{"d_model": 128, "vocab_size": 4096, "norm": "rmsnorm", "rope_fraction": 1.0, "attn_scale": 0.125, "tie_embeddings": false, "init_std_up": 0.0498, "lr_head": 0.00407, "schedule": "wsd", "seq_len": 256, "doc_mask": true, "dataset": "wikipedia_en"}
Each number is 50 + 12 x the weight over the matrix's rms, rounded and kept within 0 to 99. Layers, rows and columns count from 0.

# gate: layer 8 MLP gate, 320x128, rms 0.0706, rows 283-317, columns 64-127
# up: layer 8 MLP up, 320x128, rms 0.0694, rows 283-317, columns 64-127
# down: layer 8 MLP down (transposed), 320x128, rms 0.0668, rows 283-317, columns 64-127
gate283:56 16 25 26 48 61 61 47 46 46 47 62 57 55 34 75 39 56 56 59 54 42 42 27 58 57 57 74 55 58 55 75 52 63 45 51 53 43 50 50 08 69 47 62 53 36 61 47 59 60 41 62 37 49 20 36 37 50 38 33 62 51 53 43
up283:45 47 49 56 51 33 72 76 46 63 68 51 44 54 31 47 33 23 52 42 69 56 47 44 58 34 50 44 72 51 55 50 35 31 52 57 50 45 41 51 60 46 32 57 47 55 55 49 53 70 56 31 45 59 39 63 47 63 40 61 56 42 74 45
down283:49 60 60 75 31 50 28 45 58 45 58 35 48 21 49 39 71 49 43 31 76 64 71 72 42 65 51 37 31 54 43 31 41 47 57 24 14 60 61 49 57 42 59 40 42 22 57 67 62 32 46 63 82 54 72 46 45 49 60 48 33 44 51 31
gate284:43 46 47 57 55 54 44 35 56 43 45 52 64 49 71 51 67 33 44 54 59 50 34 57 64 54 24 46 46 61 41 64 66 49 57 43 45 40 41 60 41 53 63 46 42 55 58 65 50 49 55 45 49 58 58 62 74 51 51 53 47 47 46 46
up284:61 51 54 66 52 55 50 52 53 34 43 44 50 50 46 40 52 39 59 58 54 64 29 41 71 59 39 50 48 28 54 60 44 50 39 45 48 71 52 57 49 47 51 60 44 52 58 65 49 50 45 58 71 60 56 54 45 43 48 50 57 34 57 50
down284:51 64 50 63 40 59 37 54 42 44 48 51 56 56 40 51 44 51 52 71 50 57 46 58 68 52 33 45 63 32 60 54 46 42 46 37 47 77 51 53 32 54 44 56 56 39 45 60 52 58 39 58 61 34 49 42 58 40 52 43 49 43 45 52
gate285:58 57 56 51 64 48 34 53 40 38 22 57 47 54 58 50 56 60 48 56 25 68 47 60 44 56 38 58 72 51 57 49 48 51 65 64 43 67 36 26 55 63 46 75 38 37 33 49 59 72 56 44 71 55 65 59 55 40 71 52 59 65 41 51
up285:56 44 71 66 52 52 40 56 36 52 56 55 56 46 48 34 50 70 46 63 52 49 40 72 58 47 55 50 63 48 52 51 51 41 45 86 52 55 38 37 61 59 38 45 33 48 42 39 54 42 40 38 45 50 46 58 48 23 54 49 67 57 45 54
down285:50 54 55 50 58 15 53 60 49 43 39 56 63 49 56 48 50 35 57 50 47 51 59 33 65 52 26 68 33 50 64 57 56 50 58 48 38 48 57 67 38 59 51 56 35 49 46 40 28 47 43 48 59 63 62 57 46 58 51 53 48 53 48 37
gate286:66 42 63 55 59 45 61 32 72 50 61 46 44 17 63 39 58 39 36 30 37 40 69 69 43 43 47 58 59 34 43 51 37 52 52 58 56 71 65 76 50 31 47 50 60 50 71 51 57 59 49 59 77 58 29 45 54 39 52 61 56 80 48 47
up286:43 40 44 51 59 52 58 49 40 54 42 36 63 59 54 43 57 39 70 48 69 53 54 41 63 66 60 50 40 36 39 60 46 46 50 41 39 66 59 52 67 56 78 58 61 57 31 63 58 74 47 36 54 64 57 52 33 45 62 39 42 46 46 66
down286:67 48 51 77 90 62 51 56 59 66 63 50 31 60 51 39 43 41 41 32 54 37 61 65 35 46 43 57 64 47 52 42 55 63 43 30 35 44 41 52 44 43 48 57 55 58 51 63 47 58 40 27 42 52 25 43 65 47 60 52 31 59 52 18
gate287:40 74 57 47 58 39 61 45 46 56 47 43 55 35 48 48 44 67 47 41 67 56 61 53 42 39 51 67 55 55 56 45 50 46 51 55 51 55 39 58 60 38 32 45 52 56 63 50 48 37 50 42 53 66 35 41 42 52 55 62 38 42 66 47
up287:66 41 50 48 42 66 38 45 52 36 51 52 48 46 64 60 63 39 44 51 46 46 49 43 47 55 58 33 62 38 43 52 46 53 27 40 43 52 63 43 40 54 61 46 52 51 59 47 54 54 48 59 52 29 70 53 49 52 53 52 56 69 41 50
down287:39 65 47 33 57 77 46 41 49 52 39 35 47 44 50 48 59 67 40 36 43 46 60 47 45 47 56 44 60 36 46 47 37 38 42 26 45 49 54 42 51 45 45 44 43 48 47 43 54 51 56 57 47 50 61 65 31 50 55 45 51 82 62 45
gate288:35 54 45 39 49 42 39 43 70 45 29 63 52 48 54 54 31 47 52 55 30 38 46 31 40 46 57 63 51 58 40 65 65 43 66 14 75 40 56 53 24 41 48 75 57 23 38 51 15 34 48 29 52 33 55 39 60 68 62 37 49 35 49 31
up288:71 42 62 58 11 51 57 62 31 75 67 35 31 61 46 70 71 77 69 65 77 39 47 46 64 50 53 44 41 23 50 27 50 49 35 50 53 28 64 62 50 49 38 36 36 66 64 43 55 56 64 53 42 48 60 48 47 51 40 49 34 53 63 54
down288:26 51 37 57 99 43 48 39 45 34 53 51 54 38 62 38 41 56 37 33 36 66 51 66 34 51 45 49 49 61 56 45 49 60 52 55 37 40 34 51 47 54 68 55 58 51 35 53 56 56 43 68 56 43 63 56 57 44 49 58 57 50 34 38
gate289:52 47 35 50 45 68 59 74 45 51 44 48 61 40 50 40 58 58 61 46 50 52 55 52 52 54 39 51 54 69 49 78 57 35 16 46 52 62 46 61 49 33 52 82 61 52 31 72 67 71 52 34 39 58 43 50 35 45 32 52 34 48 54 30
up289:50 63 54 40 57 60 20 33 42 61 45 61 60 69 63 61 47 56 43 47 53 42 40 58 60 35 48 21 52 79 77 36 72 57 62 64 44 33 29 20 72 50 52 22 44 40 51 33 62 53 57 71 45 53 40 47 53 52 55 42 59 56 47 67
down289:64 55 54 52 40 86 32 50 57 69 30 47 52 59 57 55 56 64 38 43 21 52 54 52 60 35 40 40 38 79 43 47 67 47 46 58 40 34 38 41 37 35 55 39 35 47 30 53 58 62 72 52 36 52 42 56 51 62 39 67 50 62 57 46
gate290:56 55 40 39 46 65 52 35 41 31 68 36 24 52 71 59 52 43 52 25 52 54 47 55 42 32 82 49 67 35 45 50 43 58 62 48 29 51 51 46 52 43 43 41 29 61 58 51 62 38 61 67 51 79 47 25 48 29 30 47 70 66 46 57
up290:60 61 52 39 42 50 55 42 41 56 30 36 43 51 76 54 57 47 51 69 41 58 64 41 60 59 51 54 55 58 84 45 36 50 62 66 74 44 40 51 53 38 65 28 31 54 47 57 36 40 63 64 43 42 41 48 68 48 59 45 49 61 51 61
down290:63 49 68 66 28 41 50 70 42 40 42 51 46 50 48 30 64 46 56 59 48 54 55 60 48 63 33 55 61 50 52 37 56 55 57 32 63 41 47 60 39 46 82 40 61 42 47 50 40 36 55 49 46 65 45 69 62 46 54 48 22 68 63 59
gate291:58 50 34 43 50 59 67 53 54 61 42 66 68 37 72 44 47 30 43 58 52 56 59 59 37 61 43 46 23 68 52 47 56 15 59 51 55 52 48 53 63 35 56 60 50 60 54 37 63 58 44 46 56 59 55 54 36 49 53 65 40 31 42 59
up291:39 56 45 50 55 50 45 37 64 31 55 29 31 52 35 58 63 67 30 57 40 48 49 60 38 39 55 45 55 52 50 56 37 69 37 44 35 35 44 31 29 58 54 40 55 48 38 84 58 41 66 46 61 31 42 43 67 44 62 39 67 79 55 50
down291:34 43 50 62 53 57 72 49 47 53 49 57 67 31 72 48 54 45 57 55 51 64 54 39 50 57 60 55 44 63 57 46 56 23 69 52 49 53 39 47 62 40 63 60 51 48 46 45 71 53 46 48 40 55 49 68 54 42 48 48 45 42 50 52
gate292:44 54 61 52 42 71 59 32 71 47 60 34 36 58 60 42 56 55 61 31 72 54 40 61 59 46 63 57 39 48 55 54 55 67 40 45 63 51 61 46 38 40 51 51 33 80 59 65 55 60 40 87 47 60 35 30 44 48 39 32 65 55 56 42
up292:36 48 53 75 50 47 52 45 58 36 44 39 50 77 34 39 49 42 23 77 79 51 35 51 57 38 39 72 40 42 38 56 49 39 74 65 63 53 33 64 44 49 82 55 32 46 17 56 62 63 52 32 60 49 69 54 69 56 53 55 38 62 70 48
down292:53 33 53 61 44 28 59 42 49 51 48 41 54 54 53 42 54 60 54 61 32 39 53 64 59 49 43 58 50 58 47 59 18 42 53 55 32 60 31 63 50 64 69 57 70 28 35 53 49 55 67 53 62 53 73 68 71 40 31 46 37 60 56 36
gate293:28 50 38 39 46 68 59 54 67 66 49 50 43 58 71 29 51 43 51 36 54 59 55 55 53 49 46 51 45 57 55 59 66 59 59 51 32 69 69 61 78 51 58 43 46 32 66 49 64 66 45 56 37 55 62 45 44 54 41 57 34 60 29 50
up293:44 58 51 46 44 50 62 45 65 60 36 54 42 54 68 42 48 42 58 45 50 50 21 53 51 49 55 56 39 57 66 44 58 36 68 37 43 55 63 67 61 45 68 34 47 32 51 41 52 56 57 49 39 49 64 53 50 68 34 29 33 57 35 62
down293:50 66 63 61 19 34 65 55 45 50 38 66 49 56 43 53 62 50 50 57 47 41 35 63 62 41 41 47 47 52 50 43 47 34 41 46 54 40 58 57 55 34 64 48 48 43 44 59 40 27 53 44 42 56 77 55 54 56 39 51 33 59 45 77
gate294:50 55 51 60 63 51 56 39 69 62 47 31 43 43 51 59 39 53 53 38 41 58 64 68 46 66 48 46 60 53 49 37 32 48 41 56 76 59 46 60 42 54 36 26 53 33 61 57 56 38 55 49 47 66 35 42 50 47 50 46 69 47 65 59
up294:57 62 52 55 62 52 43 66 60 55 34 43 54 56 58 53 43 51 47 50 46 48 63 52 37 55 59 49 56 54 67 26 51 65 53 64 76 44 51 60 56 45 57 52 40 40 53 50 43 52 60 67 39 48 51 45 59 57 62 52 46 44 62 51
down294:57 55 61 55 52 43 53 58 43 52 48 42 55 50 47 38 47 53 53 53 36 50 49 32 51 49 70 42 39 48 52 42 73 55 82 59 63 45 54 59 37 59 69 50 53 34 63 39 31 40 53 71 45 68 50 61 57 42 51 51 43 58 54 44
gate295:40 61 59 31 65 67 31 52 41 36 25 38 60 68 45 59 58 44 64 62 60 65 54 61 50 64 48 48 65 63 42 41 61 56 61 53 43 28 44 40 55 77 44 45 62 52 80 48 59 46 54 53 26 46 33 38 38 95 58 42 35 63 43 45
up295:34 66 57 42 63 72 25 53 37 44 35 43 59 54 38 60 57 44 56 61 55 60 58 57 59 73 44 50 60 55 46 45 66 51 70 64 44 29 42 41 50 72 51 43 68 48 83 44 59 48 48 46 30 45 41 41 33 88 61 41 41 71 43 39
down295:56 16 49 36 47 36 49 56 30 56 43 57 66 56 40 59 53 52 54 47 54 34 63 37 50 53 33 64 51 66 59 45 50 44 52 54 60 44 55 70 39 66 61 54 64 52 39 47 33 46 45 33 38 49 51 63 46 62 52 45 40 26 48 64
gate296:50 58 45 38 53 49 54 58 65 64 37 35 47 51 57 48 49 61 41 63 57 47 52 56 45 45 46 22 57 65 47 47 55 68 43 48 35 39 50 56 65 66 72 48 44 47 39 67 63 46 52 45 56 32 49 62 65 56 48 47 44 79 49 53
up296:51 41 55 25 51 47 45 49 36 61 46 60 50 32 21 38 52 55 59 50 37 55 35 48 50 65 45 58 43 31 54 50 54 43 50 33 62 63 56 54 50 55 48 61 50 42 45 47 51 28 38 45 72 44 57 29 42 39 58 37 45 46 63 43
down296:53 49 38 50 56 45 62 59 53 49 56 66 52 39 33 65 54 37 56 52 50 53 59 47 63 36 41 76 37 40 37 39 43 34 56 56 70 67 57 34 41 37 39 43 60 55 65 35 41 51 44 58 45 54 57 40 51 43 60 52 75 36 59 53
gate297:54 53 52 51 54 69 58 29 39 35 26 19 76 46 68 41 39 71 66 54 50 73 22 53 41 50 45 38 48 64 38 77 42 54 41 81 44 57 63 56 51 33 73 23 61 48 49 61 31 55 43 44 48 60 31 28 41 58 49 39 54 66 55 74
up297:57 65 57 41 48 44 43 57 41 55 59 59 49 27 43 63 83 43 40 55 60 43 49 35 55 72 56 61 57 22 62 37 53 39 63 49 52 42 35 48 42 57 28 58 53 47 46 38 50 25 58 68 70 43 69 52 43 55 42 62 31 41 50 02
down297:28 88 49 46 66 25 48 53 43 62 45 51 41 21 48 53 60 37 49 52 44 40 62 36 45 82 57 57 53 29 75 46 48 37 75 39 53 39 41 48 43 35 36 48 49 61 59 53 50 51 65 65 47 33 66 39 49 69 60 63 64 56 36 34
gate298:64 70 37 39 59 48 71 47 63 25 40 70 69 55 62 56 44 53 68 48 73 65 61 61 58 55 60 63 52 56 61 62 41 74 67 51 70 69 42 39 56 50 44 52 50 71 60 52 50 76 59 65 33 45 37 44 49 54 61 55 53 43 44 54
up298:60 65 50 43 50 56 52 50 61 48 39 53 51 43 40 42 38 63 52 57 59 45 57 54 48 54 41 59 43 40 48 69 50 54 48 56 56 49 52 46 41 54 47 66 44 53 65 58 53 59 52 40 38 48 10 68 44 48 60 50 65 39 39 55
down298:69 44 54 68 20 48 42 34 59 59 52 45 71 64 42 39 46 48 46 64 56 53 54 46 54 50 46 62 37 63 57 54 56 51 54 54 52 59 47 56 58 51 37 29 69 49 46 58 51 43 48 56 40 63 29 55 47 32 32 64 54 29 62 53
gate299:53 80 61 25 63 54 40 52 38 36 13 46 66 25 69 55 89 40 60 65 43 60 52 17 54 63 62 53 53 50 66 53 46 57 47 50 50 46 46 54 54 42 61 44 54 55 66 49 35 38 52 60 48 56 74 72 46 60 56 47 44 43 42 44
up299:38 56 49 37 58 59 54 44 42 47 41 50 45 43 80 58 57 50 75 62 35 68 16 48 57 63 70 49 51 35 23 32 52 38 49 84 40 52 48 37 55 41 39 56 49 49 46 29 52 28 54 22 48 46 55 54 44 54 45 56 48 46 52 18
down299:49 84 67 60 69 22 43 54 32 38 67 47 50 33 29 53 48 51 30 45 65 54 60 40 48 54 52 52 42 52 54 38 38 67 41 28 26 53 39 70 63 59 50 54 52 64 46 30 23 35 45 66 60 62 58 46 40 48 55 43 25 57 46 63
gate300:20 37 54 43 55 57 66 67 76 56 54 54 31 59 56 62 44 35 44 69 33 27 62 46 43 59 41 45 47 45 35 61 59 69 55 53 52 50 64 72 38 50 55 42 35 46 58 57 61 39 37 48 55 61 72 46 54 56 50 45 55 62 52 48
up300:66 37 42 69 39 43 45 49 51 53 52 60 38 39 41 41 56 48 53 33 44 43 69 70 54 29 42 35 85 66 39 49 49 43 47 34 34 50 54 49 60 44 43 62 62 41 30 59 47 47 38 60 37 64 49 52 54 40 43 50 69 49 55 57
down300:42 43 61 52 39 77 59 55 41 56 53 49 00 42 64 47 58 42 36 46 49 36 58 54 51 69 65 48 72 56 20 39 47 59 74 42 52 66 46 64 62 40 32 42 50 56 63 51 56 55 59 72 59 54 42 46 52 34 50 42 69 49 57 38
gate301:49 68 53 36 36 47 68 52 57 39 61 39 53 64 61 56 53 49 46 30 59 65 65 75 45 41 46 61 52 43 72 33 45 54 34 55 53 46 37 47 54 53 44 50 44 48 67 37 58 48 64 63 48 46 44 58 36 36 36 50 42 33 42 52
up301:64 42 57 78 63 56 43 51 35 49 73 56 37 23 39 40 57 48 39 55 40 47 42 47 73 61 65 43 59 43 35 53 39 41 53 57 30 68 44 45 53 61 54 59 68 49 50 64 40 49 36 54 37 73 41 50 47 43 58 43 52 70 42 29
down301:49 33 46 58 70 54 38 52 45 48 56 47 44 50 32 38 59 59 39 57 36 56 47 41 61 57 48 34 50 43 48 44 44 50 23 42 32 57 56 39 39 76 41 55 51 49 45 53 51 48 54 49 45 64 20 45 54 51 69 41 43 66 49 36
gate302:49 52 40 65 43 35 51 35 38 29 45 37 44 42 33 44 44 67 48 48 58 45 53 58 59 38 53 53 45 87 63 33 22 39 01 39 53 20 53 45 59 37 71 73 54 51 37 53 57 41 55 42 25 41 45 50 51 43 48 52 51 60 61 34
up302:57 34 44 47 70 56 44 41 54 42 33 52 37 37 41 42 40 59 57 19 80 57 51 76 30 57 55 67 41 47 52 29 62 39 44 38 43 47 36 59 50 37 75 72 46 50 47 65 56 44 58 55 43 42 20 54 52 71 44 58 23 40 39 53
down302:73 44 36 49 09 46 47 58 43 50 68 78 76 44 30 48 48 40 68 35 69 54 47 67 29 42 45 58 34 36 41 57 63 56 53 36 54 65 66 54 57 47 49 55 59 59 60 46 59 51 52 38 43 43 38 53 68 76 42 48 52 38 58 48
gate303:46 49 61 37 55 45 41 45 63 57 44 37 42 38 41 45 50 36 46 49 55 50 47 47 58 40 58 54 62 53 35 46 44 62 33 47 76 52 44 45 65 49 47 30 42 51 60 52 56 66 56 36 54 49 42 47 33 61 42 60 53 37 50 52
up303:53 65 48 43 54 54 31 47 57 51 47 56 58 51 48 45 48 47 60 39 68 47 48 38 43 59 53 51 44 61 60 47 56 48 61 64 46 35 50 33 42 43 56 39 46 53 57 47 59 56 65 56 53 38 60 53 22 53 44 37 47 42 49 41
down303:44 47 49 53 54 29 47 58 49 44 62 65 37 55 52 37 41 46 55 46 50 43 47 34 60 46 39 41 45 56 51 58 52 60 47 54 61 44 48 43 41 56 64 44 59 54 32 47 44 61 49 47 45 69 46 56 47 48 56 52 46 49 38 62
gate304:50 66 44 63 61 44 65 63 60 34 32 44 51 61 46 50 60 57 37 32 53 49 47 32 52 58 45 69 45 41 82 47 56 61 58 46 29 53 44 51 53 57 46 47 56 40 41 38 36 51 44 53 53 51 60 46 43 71 42 48 25 58 37 30
up304:59 47 31 44 32 89 43 43 36 54 58 52 51 23 67 67 48 33 52 86 63 50 45 58 64 46 53 24 73 40 46 67 56 55 46 65 60 49 35 58 31 49 31 32 53 56 66 60 76 44 74 43 57 55 43 40 44 50 37 43 72 49 68 33
down304:42 58 41 68 84 51 46 55 71 38 41 43 50 54 51 71 57 68 53 30 54 62 55 39 49 60 55 70 41 64 53 48 52 62 29 39 28 59 48 35 54 65 60 39 58 58 53 38 42 59 33 62 43 40 61 48 42 66 49 39 49 73 21 33
gate305:57 47 25 54 37 53 20 47 34 56 34 49 54 43 53 65 50 44 48 64 67 42 66 48 40 57 46 36 43 46 43 50 56 49 81 58 56 57 45 63 58 48 64 46 57 36 48 42 54 64 44 39 62 52 62 69 46 63 59 52 53 55 61 73
up305:42 53 57 42 54 57 36 59 55 47 55 74 51 60 68 56 50 44 58 48 57 43 56 43 37 57 43 61 43 69 59 63 73 55 55 63 65 34 53 54 54 41 73 58 54 49 61 60 43 48 53 51 56 40 56 56 45 60 54 71 24 51 44 54
down305:57 63 59 37 56 54 55 42 60 35 63 51 37 56 50 45 27 60 39 51 40 66 39 68 58 44 40 55 57 36 47 40 28 56 25 50 19 56 47 49 39 55 21 34 51 86 43 67 57 43 66 39 54 40 49 35 44 52 31 39 48 52 50 45
gate306:46 55 42 33 54 60 56 45 55 59 45 45 50 58 53 57 63 55 56 65 47 58 55 51 29 62 46 39 31 44 33 77 56 53 35 52 58 65 49 37 38 45 44 42 71 61 46 71 39 55 52 42 61 44 47 67 32 53 47 46 60 39 40 62
up306:65 61 67 62 60 45 38 38 45 55 47 69 62 50 50 58 63 47 53 39 42 34 42 48 68 42 36 65 42 48 57 30 40 40 71 47 30 34 55 60 75 45 63 39 60 45 43 46 53 29 53 42 40 57 38 57 61 58 53 33 31 62 59 41
down306:47 47 57 49 51 62 49 48 47 48 42 47 43 51 58 66 52 42 63 61 39 43 48 55 65 62 49 46 52 63 41 32 42 39 73 43 27 49 59 54 49 41 45 42 53 42 48 55 43 38 58 66 39 30 66 37 47 60 43 55 68 73 62 42
gate307:55 49 53 43 54 56 48 59 59 48 62 45 55 51 51 53 47 53 52 24 44 55 61 42 58 49 48 64 51 24 33 58 45 52 45 49 49 44 55 55 38 40 51 61 65 48 31 40 59 54 44 73 55 37 60 49 53 40 33 61 46 52 51 55
up307:57 53 40 50 41 50 48 54 42 34 53 49 42 58 50 45 49 68 40 61 51 45 46 64 39 43 58 53 54 57 51 41 50 32 49 53 46 49 20 41 33 43 68 51 39 43 44 70 58 39 53 54 68 56 42 33 34 50 63 56 55 55 58 67
down307:50 34 50 37 40 68 56 38 53 60 65 43 63 47 52 46 52 53 54 46 53 63 58 31 59 46 47 55 46 50 45 59 41 51 44 50 51 50 54 59 62 50 39 44 49 59 38 44 57 53 53 48 61 49 64 37 49 33 32 57 51 43 48 49
gate308:59 70 37 45 40 72 50 26 48 47 54 34 51 44 58 53 64 46 80 42 66 60 84 89 53 64 32 43 31 82 54 49 54 71 41 35 46 48 68 42 44 28 40 48 46 59 69 70 53 36 64 39 35 56 66 22 37 54 41 50 77 39 67 64
up308:36 51 49 39 52 56 54 62 51 47 48 65 45 50 48 56 45 68 29 62 47 56 32 27 41 34 59 48 89 38 43 59 57 45 42 85 51 47 40 42 62 59 49 29 60 42 38 43 72 60 38 68 62 48 46 68 58 41 61 50 47 73 30 32
down308:44 62 38 41 51 65 45 49 47 56 56 73 49 27 58 58 38 57 55 57 47 64 47 43 46 52 63 44 77 45 48 57 42 42 52 83 43 61 53 50 59 51 51 30 59 53 32 48 78 67 35 60 51 39 44 41 48 43 62 51 55 53 39 51
gate309:52 59 42 56 39 51 53 42 65 36 60 56 48 63 42 47 47 50 56 41 47 49 40 50 50 55 65 60 58 44 56 50 53 52 52 52 41 57 42 54 57 48 35 52 62 44 56 44 48 62 48 49 37 68 44 36 40 46 51 47 42 49 45 52
up309:54 61 44 45 51 56 62 48 45 50 57 59 59 47 61 36 44 59 62 45 56 58 45 53 64 50 62 40 48 53 60 42 63 51 65 52 56 49 42 54 54 50 44 46 49 53 46 40 59 52 47 53 40 57 37 52 52 51 44 45 50 48 45 57
down309:39 61 53 47 09 53 59 49 52 43 71 54 56 54 47 43 62 53 55 60 53 63 53 45 46 32 52 53 52 53 57 51 57 42 67 50 43 57 44 51 48 27 40 47 58 48 32 54 39 50 64 58 35 53 36 44 44 61 51 44 51 38 49 53
gate310:46 65 53 67 52 50 54 32 55 45 38 57 53 60 57 69 64 53 25 81 58 40 43 52 62 39 31 27 30 77 48 55 35 47 46 40 38 58 35 44 42 37 64 54 36 46 76 60 55 62 64 40 62 57 46 38 40 44 41 40 51 41 65 56
up310:51 50 57 56 49 42 54 51 43 33 32 47 62 59 37 73 60 59 38 93 57 46 51 58 75 57 31 24 32 55 44 51 36 53 64 24 43 59 33 50 36 37 53 69 38 44 58 59 50 61 67 56 64 59 62 44 36 44 37 54 34 32 73 39
down310:62 33 60 49 43 29 47 48 33 48 50 48 50 53 44 53 57 48 48 80 49 45 46 57 54 59 48 26 43 52 53 36 56 61 64 29 54 74 19 48 28 42 53 47 52 41 52 60 35 62 31 49 47 62 44 46 52 52 39 51 17 38 57 40
gate311:38 60 51 69 42 53 66 41 61 57 42 52 40 39 46 40 49 45 60 46 37 71 76 72 45 44 80 58 73 56 29 56 89 47 39 51 63 48 63 31 62 48 68 56 54 43 20 67 78 50 52 41 40 60 66 43 61 49 45 49 77 57 35 53
up311:54 30 42 40 63 33 35 51 50 69 61 49 42 57 18 42 57 55 41 42 48 56 63 63 33 49 47 60 54 44 35 57 59 06 43 71 34 57 59 54 49 53 79 61 46 33 52 52 55 46 62 37 47 71 57 74 49 50 65 54 46 52 52 64
down311:49 23 46 38 62 38 28 58 34 53 68 34 54 57 28 65 51 67 37 58 65 37 52 54 40 49 41 58 34 40 41 57 33 40 50 50 26 53 59 65 62 52 58 39 40 19 62 41 58 55 59 49 44 68 48 70 44 31 57 36 36 32 37 56
gate312:21 51 52 75 54 49 61 32 50 43 55 56 44 42 29 39 47 46 36 60 59 61 54 59 62 49 34 49 78 40 61 66 38 53 43 45 32 78 62 69 48 59 34 47 31 27 61 60 74 46 48 70 59 48 60 39 56 40 44 69 47 32 45 37
up312:14 43 66 66 64 33 58 33 29 64 60 74 38 50 36 43 51 41 76 51 54 26 50 46 77 51 44 42 74 57 55 54 45 70 54 52 45 52 52 92 60 53 36 51 29 17 56 52 51 67 66 65 52 42 51 56 59 63 49 53 40 16 48 45
down312:37 49 47 61 61 32 54 59 49 45 52 72 51 71 50 42 61 30 80 39 48 29 38 52 60 53 29 31 51 64 59 32 55 83 72 65 73 50 59 72 55 50 43 65 72 54 59 54 37 45 64 38 46 45 40 38 56 61 51 54 34 24 42 62
gate313:57 58 57 51 48 43 36 79 36 59 27 47 65 39 45 44 25 46 56 58 48 65 42 61 55 53 41 42 79 55 53 61 47 59 66 60 65 46 47 50 36 57 46 60 51 42 30 43 43 59 56 65 56 33 37 37 56 51 71 59 64 46 65 34
up313:73 32 73 65 63 60 60 84 40 49 52 50 47 34 44 37 45 52 53 52 59 58 57 57 46 67 44 52 55 41 43 51 41 76 49 53 64 42 49 35 50 53 44 64 68 27 64 46 48 68 46 91 63 46 43 47 45 31 51 44 58 61 54 25
down313:48 61 72 57 10 30 30 51 54 51 21 55 52 52 51 61 58 51 35 44 44 50 40 29 57 48 55 57 36 38 47 46 58 47 35 28 48 62 49 73 39 52 63 47 40 45 51 51 27 37 38 38 51 44 78 47 62 62 25 55 41 52 46 68
gate314:56 56 29 54 52 76 55 36 45 62 45 65 34 31 57 13 52 65 50 58 80 61 48 60 31 34 37 33 65 47 48 63 59 56 61 68 44 44 48 59 36 34 66 60 31 47 61 34 57 36 45 63 51 62 32 36 41 57 36 60 48 70 53 29
up314:54 46 35 24 55 64 49 33 48 46 88 67 64 52 54 40 57 75 52 38 35 45 60 61 45 30 37 40 37 42 29 66 52 38 46 59 47 51 49 47 43 50 32 54 70 56 61 44 48 28 71 61 48 64 54 42 53 34 56 68 50 50 42 73
down314:55 44 62 24 25 50 57 43 55 44 83 46 53 48 53 41 46 79 82 66 52 35 58 60 70 52 48 38 36 50 48 60 63 34 37 48 57 61 52 46 70 25 43 68 51 74 60 39 70 41 68 52 30 53 69 51 48 43 51 33 54 57 67 81
gate315:35 48 30 48 55 50 48 62 70 44 49 41 41 07 45 54 72 69 54 49 40 56 29 57 56 51 47 28 68 45 37 66 39 34 56 68 19 83 60 50 58 64 39 54 49 48 50 43 58 50 33 47 40 43 57 51 46 51 58 50 50 73 68 34
up315:30 29 59 61 53 35 48 55 60 40 50 47 33 34 44 63 67 46 55 57 41 48 41 51 42 42 55 42 58 24 35 59 37 33 65 51 36 80 67 58 53 71 56 72 39 45 27 38 48 58 28 54 65 48 56 53 57 58 60 50 37 61 50 53
down315:69 38 70 68 34 37 56 51 46 47 39 46 48 71 42 53 46 25 61 35 53 22 59 35 44 31 39 78 28 34 50 51 55 53 61 43 62 48 30 61 66 43 61 54 53 45 66 41 29 47 45 36 64 47 58 48 49 47 42 58 40 43 47 55
gate316:31 39 48 39 52 40 60 44 47 51 48 46 37 70 44 44 50 40 47 53 41 62 51 62 71 40 39 60 56 46 74 37 31 57 61 43 36 84 49 37 61 62 35 63 40 40 70 56 61 52 57 54 38 40 36 53 43 47 65 38 36 60 76 34
up316:61 64 51 63 35 70 56 50 65 49 46 40 61 28 55 51 58 61 39 56 63 59 53 50 50 59 68 37 49 56 58 53 53 58 25 55 64 41 48 65 52 31 61 28 62 66 52 63 53 43 48 52 47 57 59 43 48 40 45 66 59 56 21 53
down316:15 49 38 38 53 54 47 24 47 53 40 39 41 60 57 40 50 61 39 58 46 78 52 64 64 45 52 51 47 53 63 35 34 61 55 48 44 80 49 37 42 62 54 37 50 43 81 52 70 56 58 70 29 56 43 49 43 45 57 46 49 63 54 39
gate317:49 57 37 44 44 61 51 47 47 49 57 46 37 43 68 37 42 52 49 41 64 51 57 46 39 49 45 48 31 63 48 59 69 52 40 52 54 55 60 40 49 41 49 46 43 70 52 51 55 51 51 42 53 60 42 63 47 33 52 56 58 45 39 43
up317:33 40 38 29 27 51 45 45 46 49 57 46 55 48 64 62 47 49 42 59 68 46 38 47 52 63 49 32 66 45 56 55 73 52 44 46 88 60 42 56 43 61 46 50 46 55 49 60 46 61 56 56 66 47 57 55 37 48 59 45 64 46 31 51
down317:50 44 32 27 35 53 58 42 67 53 43 58 49 47 42 58 58 44 28 51 48 54 62 56 51 54 48 50 56 51 59 36 62 36 41 55 56 58 48 57 46 51 52 49 38 58 54 67 56 49 62 46 46 67 49 51 31 49 37 45 46 45 60 58